Weights of a small GPT-style language model, trained from scratch on English Wikipedia.
Size: 15 layers, width 256, 4 heads of 64 (1 for keys and values), MLP 704 SwiGLU, vocabulary 675, 11M parameters.
Each number is 128 + 24 x the weight over its row's rms, rounded and kept within 0 to 255. Layers, rows and columns count from 0. Numbers have three digits each. The size before them is the row's rms in percent of the matrix's.

# gate: layer 10 MLP gate, 704x256, rms 0.0931, rows 482-512, columns 128-191
# up: layer 10 MLP up, 704x256, rms 0.0948, rows 482-512, columns 128-191
# down: layer 10 MLP down (transposed), 704x256, rms 0.0893, rows 482-512, columns 128-191
gate482 097:118129154146155144115105136165085143116136114088105134135147104082125148147102073154097150121128067115141109142141161114153136132113169125113084122138138137090193126125158069090128130116132133
up482 099:130116130105126138173129122126152079097116117130127167145120110152139130120086164113155137197148156120136148118140140146104149145106102129121137132117134087121113165150098160150142135158118127
down482 099:184078130107132142133141150156095146090162155127148146083111129086155114155088107132185143136132096122141114110094117123174123168105104152136172118127129149129158137125132133109102089112108106
gate483 097:103137144104067123101106139189157150174143096107147162120145094141133112140137125171140127137148139119136114143131114142106155142089157135115108122110146163122148131072095129154118130142127107
up483 098:136100133133070145108091109123135133132130087109161149080105110112125168121155115150112107139119116104125111158129172116106150119134117183141052144160143114141100121099121144123099122136107120
down483 096:159150140149158119162110108144115122091111132137127120148121137108128125121104121109106128139133114113138125138152161134082071095099150118098100122143168116093172100158118171145142129164100116
gate484 083:143114129091121119087144104121150131144121138130092127122153082151172113109144130131114132139125122136159119157139148147103095137132128115127144092096156146187128113126117117144132117136156158
up484 086:123089123139164126114151165140098118139168106168119168103080134161107139156142141138133116122110097167154117099124075111129124126123145136104119112122104127125138110146130104126149120091135108
down484 086:115179065114141129137119119128120100141139128089101156157119123114114152091111141145134110148132144131131188127100133146114112124111152172128117135164070092124122158098165119129112106117116170
gate485 080:103168158142136118121150146134114090105101145152095122150128135108125110132112122125109114106114133115095154160111104138123102125166110146139143138127154150120161125132132125139118171172100076
up485 085:142134095115125146126083160067194111141174179107165127073170127152135120101137167165142143143129106134121116133164122126166157126133155062131151117167100098105136144160116117104123119099176129
down485 087:130116133124084137115084120172099166094120152138116105175104117130153125148120121133108178123101167141110117065134153148099088110101129192099128131112119128152170116152095125151105133141126110
gate486 108:114113105097152144127157100156101175123103178108152105128096123172111148140160130108117167128112094116130123168117128127132095129143125151172095109158106088095168121151120093144160124105112102
up486 110:139131161120155117162129128138119131146085150110134131115080142118102136104157169110137160121164128101140130172110133169147133141133117128168153104129140127103172183118130106140146122125183124
down486 108:107157134071141158116117117130138186156147183109096128071163133093103132070144142147160123146126112101122130132120151134120118110102115160099113135171124121127112140113156151070113147126128113
gate487 082:131092135125131144130177129091116106107134135089154148094134137138121135134126116131138133112120121127133095126107112110100112100095117128147121165137122093165123137101124183163153142137130110
up487 084:093079159145129117120096126116158164115091132136131132104165127089152144097131124133120146160146097109131103071132106113108168120132142163108139126127117103095110172142111135156161175141151145
down487 088:136121159113123171130100111140144132130145126148129113147130140116124136097127097131134077135143179123132074133144122080105128119104097109121097118136158124100158151116161101162107108135118166
gate488 110:115095141137107129159166128156104128128111096141127096129159133142106114139120135173132130167094170156128135151182128120129143169110169114170120113124112170123114102153107130096146103122100137
up488 110:136143113141119115141133092109150115159084143102126173131128124122156134140130129085089123127129117104091161141084082134158123117138162178118153096140118155083118107121139149143127109090122157
down488 111:118114143171154124149138115146093090125175180126147125156133143090134155142129110134116114091113138173131128107144091140140158109159128139099098107176097137151131108136109130150148120100114126
gate489 091:149131112111122161112132139122135156108122077113135154143198106129135134110171128141163106143150160120134117100095113106109149160082105165106122145119133107075116138137116130129168148153112149
up489 091:097117117145173123133117105131108154110120095111116123149123092145147108123190121114106110112150192114128113159090115107173074143114143150138133099140141121129127120119113127142147127119202104
down489 091:151110111115113104142147101116147134116158128147125091132154108093138100117146113091144131121083070149126125142113121131174114122191116091174104171114138162129143092147108131154115105150136153
gate490 094:143167125114122100135148116171116138160114087106171104130136148079173157133108124133125131094165125146144139098101085127186111118148115110090144153119165090113083144137128114128068131137152112
up490 097:157133168114171098139149099086169108170115130080113134096161090101133079164145136148101109134117135104121127123134155067144134177168113145127123096134131141126090141134114140120119102119154133
down490 097:131153131147127172118136135104165133137139126177123076167091146131168088106160144108092119094096112117160126140140149153124130155140184099114150107126106084143113170144131126097132135147152131
gate491 109:161114151121112125143220104114132124091162118140094138144112123140156077149126169142086106099131146105130114117120140170113108106127155100098133125118180120097134131121146119115102168152159104
up491 105:093132168127106093157127148115126116115087115161138142131156161116142134153162146113143138161152118140137178113115146136080176109077173079141082131150141118129141140091103182132133153149115198
down491 104:149110114056145106144142160128141105132108134125085097160099104127151128129130185141141142144115107127163123117138155138146114140153142143109112138195154128132101133141117137136115134141129083
gate492 105:140119137167108129117139158163133127134142102144105153158150178161143150153135153114170126104130167074172085182116091107163129155115127184168154130122128096126151150093131078109144132110129116
up492 109:095110127126136092153150133115090147173197173160130131111102127090128142119109162130134134091138108121112105130120093136139102115139120137127151131146098120110137110122154154149137077156187142
down492 105:119155162149114133127109150086092118134128143118131136118140122149120126136121110115139142152175155148165109107137121141129123097145146105101122119132141144160137159122109112122095148060104105
gate493 111:130134156149138161168139136088140158104130189151151093137161128126098114143148134122101139143130126119155177085110106121112098163153127117165101139122131112110139148144092128145109168130141166
up493 109:149150135157114096110158139104122135087140122104117126149149170102081091118129131096076118121124158143111127136150165129119147166189146143159157131098165124087116103109131142082147112085131172
down493 106:132146146110126134098132142126091130142095170172119119147168130143150173104130075158115137161104137119120108121126105135125099094131111157163152133098113133115158177133096153184096135126167145
gate494 102:086167142098166127134132139109126099109132096102122093152150089152132128124093129116139121123135142105083134137114102163119144131114165105134147129175105123151096106150164097096081174117156119
up494 110:092079121114113157149130099090145196122095113120186119104105125149115122165113124127114123136123156095129139151135131083169170130100097089116120164150125118115136124132143173158143159163140162
down494 109:158123130172139132099133098151145114159119179111097159118136120114103136138096112110148124136148129146106147094123103132140080152107128163131129115131139152142158126155106088180129102087121136
gate495 109:166154181140154159108175117171140147069124124145117128149114155109118121060143124142104145140142122113141157147138138163105135120136107114108139121147128092128115163110093166087143128140150139
up495 106:145113083103137122146091128108156139139116115097127147102154100108093132153106105122093117132132095153141137126163119141087160106113110122116128171122096183160106125115130099128193106116088169
down495 100:162185138111172097150151130150149141108133126138126179142134158117106125111124146136101140139143145129129130179144159097126086102161143124134133128123097109124117128118100143104132132168162133
gate496 095:155152130118092096172168148145144103123132111127134143105058090123150109126103101123118166117136108104115136133176121124134178143122068131117123098167154109111150166134075136109119147115113118
up496 099:142139084108131119118117146088150142145144140093138147118143113112149093127182095178130134146122081148103173145075145113117148134096128100118116108097126126116127131124141108154132095133121130
down496 097:105144140123150134139110120187138171095108158102107101055141095150138148140139114127122112179103133154122101101136128110122129149141095114152104123121118114139145151134142098061107137132088145
gate497 095:100129162158165110135146101114116132188163137147119105154108103152155118096103135097111109135144121176097135114095112129133145101102127110137107128104144118125135117096156159119091091116122159
up497 098:109132136167104092143113107119142097111116114122125120094109099151113145112126143175158105148115120117149101125152152112139113111181136126132086112111146160166180156138136137098159086104128134
down497 097:125139115088135124113092126119139147082137128142140102129164129139096109139163113115177087062117116170096163127145088158136154079120152134120130153163153137138151131154108158114146142095140124
gate498 100:138064118122104127110131125121097138134126175100112114093111175165132117105123159150131151102088099124140165118111123143129129133132164132131129156144135174089131091110127140139105103150121153
up498 104:095151119148145151126146109173119085117170085167135154104118103133143179126145120134150126162130134136130150130131116119145078120119099134144141104155106109113105163150158167110091115129161085
down498 100:113121114132141166105113143094120134128155130126141110123137128139160117108142105154108141108128134124146141134107145138100154143164125080141079091156130134102102101128106161125106156102081150
gate499 112:129097166158128150111170134144089172069135101133122109132152129169155108155143122135130157129104117134150110124128131127108125099153141071091111132161126107126130102135122108133081108093133099
up499 110:106145134157132104111153149083125104151103099107127136166138104107134113130136110116148142101122128158154128141182124118090146125104119120158098137156119128126157152116112145165091147151115138
down499 114:166078147172140197145117166100151137116128139130093112123145072118119099137104105109135164140100113136101116138122117171161114126149158121099117092153149144172111115120119142091146077137134141
gate500 092:106183152137111130096076092124113101119153133118085151119146156148131119099136167128120108161111112100141106102103117094081136132125119142102121126101167155095127127147119104189115174095125102
up500 096:134106163132127112138114121119124126084112132149201080078109116139127150120143118122125162115108150108151121185106157131182110142110110094110132117129088124099114119077157167131162133118148161
down500 095:123162129135126144115133143129115120130136150114099163134176141111173078055129134118131119154145140151131073119132131129090114102111122162121090147127146139142123132143135072168111160085127079
gate501 104:113126101158145117099132133122129175121140111152134116095158135129138102132152142168146153126138140133119154123138133141081144150154149160093138138161161158113099128170155135117137083145124092
up501 108:122091096127125127093167123130112169177101132164130152168145116147152121137157108123114130125109120133134134066119086114122161126154156123136116137119127114123131156132148150066082124126084097
down501 102:114123106109118166141096125123124149088148070122145102080163109097143122103160084149142126099153086112114137114129132162109172164154110137123137138167148140150132125166126131137154112122133159
gate502 102:157137201158115123076078120144144114106137123145142093123110125155104134121147109125136141131079113105107138091162117097121139119164129121156135074131135120117120132137079168112086120130087120
up502 102:122115137099130137177121110164113150099053143124107134110093127143125119125125127116076172059119125153136173151160120144109137120141120133116140163140140128135129105133112144098061104087109117
down502 100:138140077145139129113113146129131129168143093138136109156137143110131149098095148142154109125129164118149126117131118074185130188100097116133166094154150108139187126099145100143102117149118158
gate503 115:149126093122083145141172103155106152155156127148132136166119170122123143152134112118110124160151146141131126112145116118129181137130140118123106156093121121143088090113161109125158112138090164
up503 113:136141083115143124149140132119137120124120138168143143178114135142100156094116130100140123118110155103120160104108089147113176143133116150154113122127068135127134106132109103112122154067122111
down503 104:095128143144114131121169109140129162150112118111133103109105191120086126132084123139110074115153129148124128118151102090157162133130104106150088163135102097151105144160088130133147127119160125
gate504 105:140106142124134134136166095108089128127090093140129104164115169099132116131152121120125112159115147145163121131099137099109150150111118148089128137137126119165089104087133127086135137182156156
up504 107:148130147127146098134061152118139147122109092109167109117165100136115125115146128127118110118102172167144162131118173113133139115165139136081104111183110104101128106114132129128126148102138153
down504 105:138102150115156115131117134113110110096151180133115125070130126126105129177159118106165125118134156122107127105088163126129112108104157116138140154065167109136120114164095157177178112126119131
gate505 108:137124095169100148129181137103115175113128134103115130110179161133097109137167123138136118149102083136115165072133085133136079107133169088134091122127115166157120133125122169128152163155097143
up505 109:166122108118122077105112104143106118123126129114119129132132127142119107109153127142126109122098111113166121122139111156121144083091131110156131121143082128123123153098143133152100128158153144
down505 105:168104132121195131121104113120109149109123144093139158134148130093128129083134134096160137168136074152096166102124127149146156102114096141129158112161098046129162125134121126109166123125133147
gate506 090:137117120077102117173166114150105114105172111094097102129124138105103113134109139114140129116109116101154119156124133094140127126142119107122080124119130175127102151094107134076119150139153156
up506 087:134100110097110118179145125120136128140131128113142105131085124097106124123138158120098128145078102122137154161143147147171165121133145117178088154109133100135124132100094110112137156133122142
down506 092:127092120117152136090124140112129142122102121149119122142166124113116170115123146093090114148147138155110122101110064131126153111146166117163126125088103147140145122147154115176126106141138107
gate507 088:133132128113145147167144100139115152136115111113107133116106183143118125076115123156107119145151101094108156129153133144146158114110149105120122113138109060132088086143112144107107123122111112
up507 076:139131154119125086107123191135123116128154130158159137122148122125104105168138134097107145084116142156128127140157134112159077139156143120159170139142134166141129152118143103107193182163161137
down507 090:149152143106148091153143124155095127166118110115129115133126157126060099108121130175076145123166175162092173160150140107136121128109136110143112141136137086100105152128134125147123149122113115
gate508 106:144136150128138104128103121192157140125146156137127149119138149149127151156116150089104134111105129146133163126112105120117165145143187121114115111110151089165134104115102130097120110112104133
up508 105:114099117111180162163140123109146172141096080167141100135119139150128157100126122139129112084132130106113105113130136101119149123132102121113134123120132123088148148155096148182121135091128169
down508 109:127122121126161097120163145186133152163151133105091130127115104113134103092155160125139145134124123149138102134130128122077096150146102160089121153118136165189139143108115148108077151089115138
gate509 097:108152116118149112056126159114160168122105126186106122160127160132183150088100160149122109101103075110128152117107156174125133145140181119156157149162112140177152102132149106157164125143121125
up509 102:114081133144123091120117081113119115140130133099106117108143156129109146181125134115139124156144161181147154126146125127121167112098063142109118134084179108090132199161156118121067150101138114
down509 101:089083164155111086130115125144123128123141119097105186159096153110154183103102105156135080138122104101100137109097107118149127135121123089151099129179132094071105120096132131132096136139145127
gate510 097:147164113090122125084138146118153146101167111129135081097104136169124155102138121108151130168170176119125129121109148111141157128095151144157129135132107146135127142104118107126135112110097144
up510 098:102126106124155131100134142141151104142153107190143158164108170064138103151143126111086134142065111096137161134106121142146117127125133103115144080139152146127127112154136109133140154112050153
down510 102:108118075122114136133134098131109109130152114135156137137091135150154104110145097146136146113116133157178139147150162135129151160132090139136128142137120149157137139137149144093175123135114125
gate511 102:141077154108181117138114101110072170135091125176088105086076083160132144148179127110115148142133109180136148074126129137151126149086108141129150151161144135136132142138143120136108165099154108
up511 098:161169081117122116117173196161117179175107122106087125132134130104124140160174132141108083102121084127147098131156133087150167164108148134170114148078121137104130120140130126105137084125139106
down511 097:125117135142128158107171108135076119143153135134132148125126128130111104146121180154104114126131158116173126164112120102112107091152092140097134119076143166120107113125148135113138149119120131
gate512 102:115152094109121097128129103122133108138098158128126112117155153175090121106116072142132116094148121112169140143136129120118098133133119129157142151123127104080169154137148156177136162116121115
up512 105:095112160142099135120117090112103123128110138137127124168103125129084110145151123114106123107122079131129126075138094113128113141121132101091082146108143136171145148144115165131135096116129131
down512 101:165130082129147103147122087112154147084134103119114142130168118096176150107135089119137080104128144140139146131103167148130116148158174114128062152134164111170152162184149123123126082114123122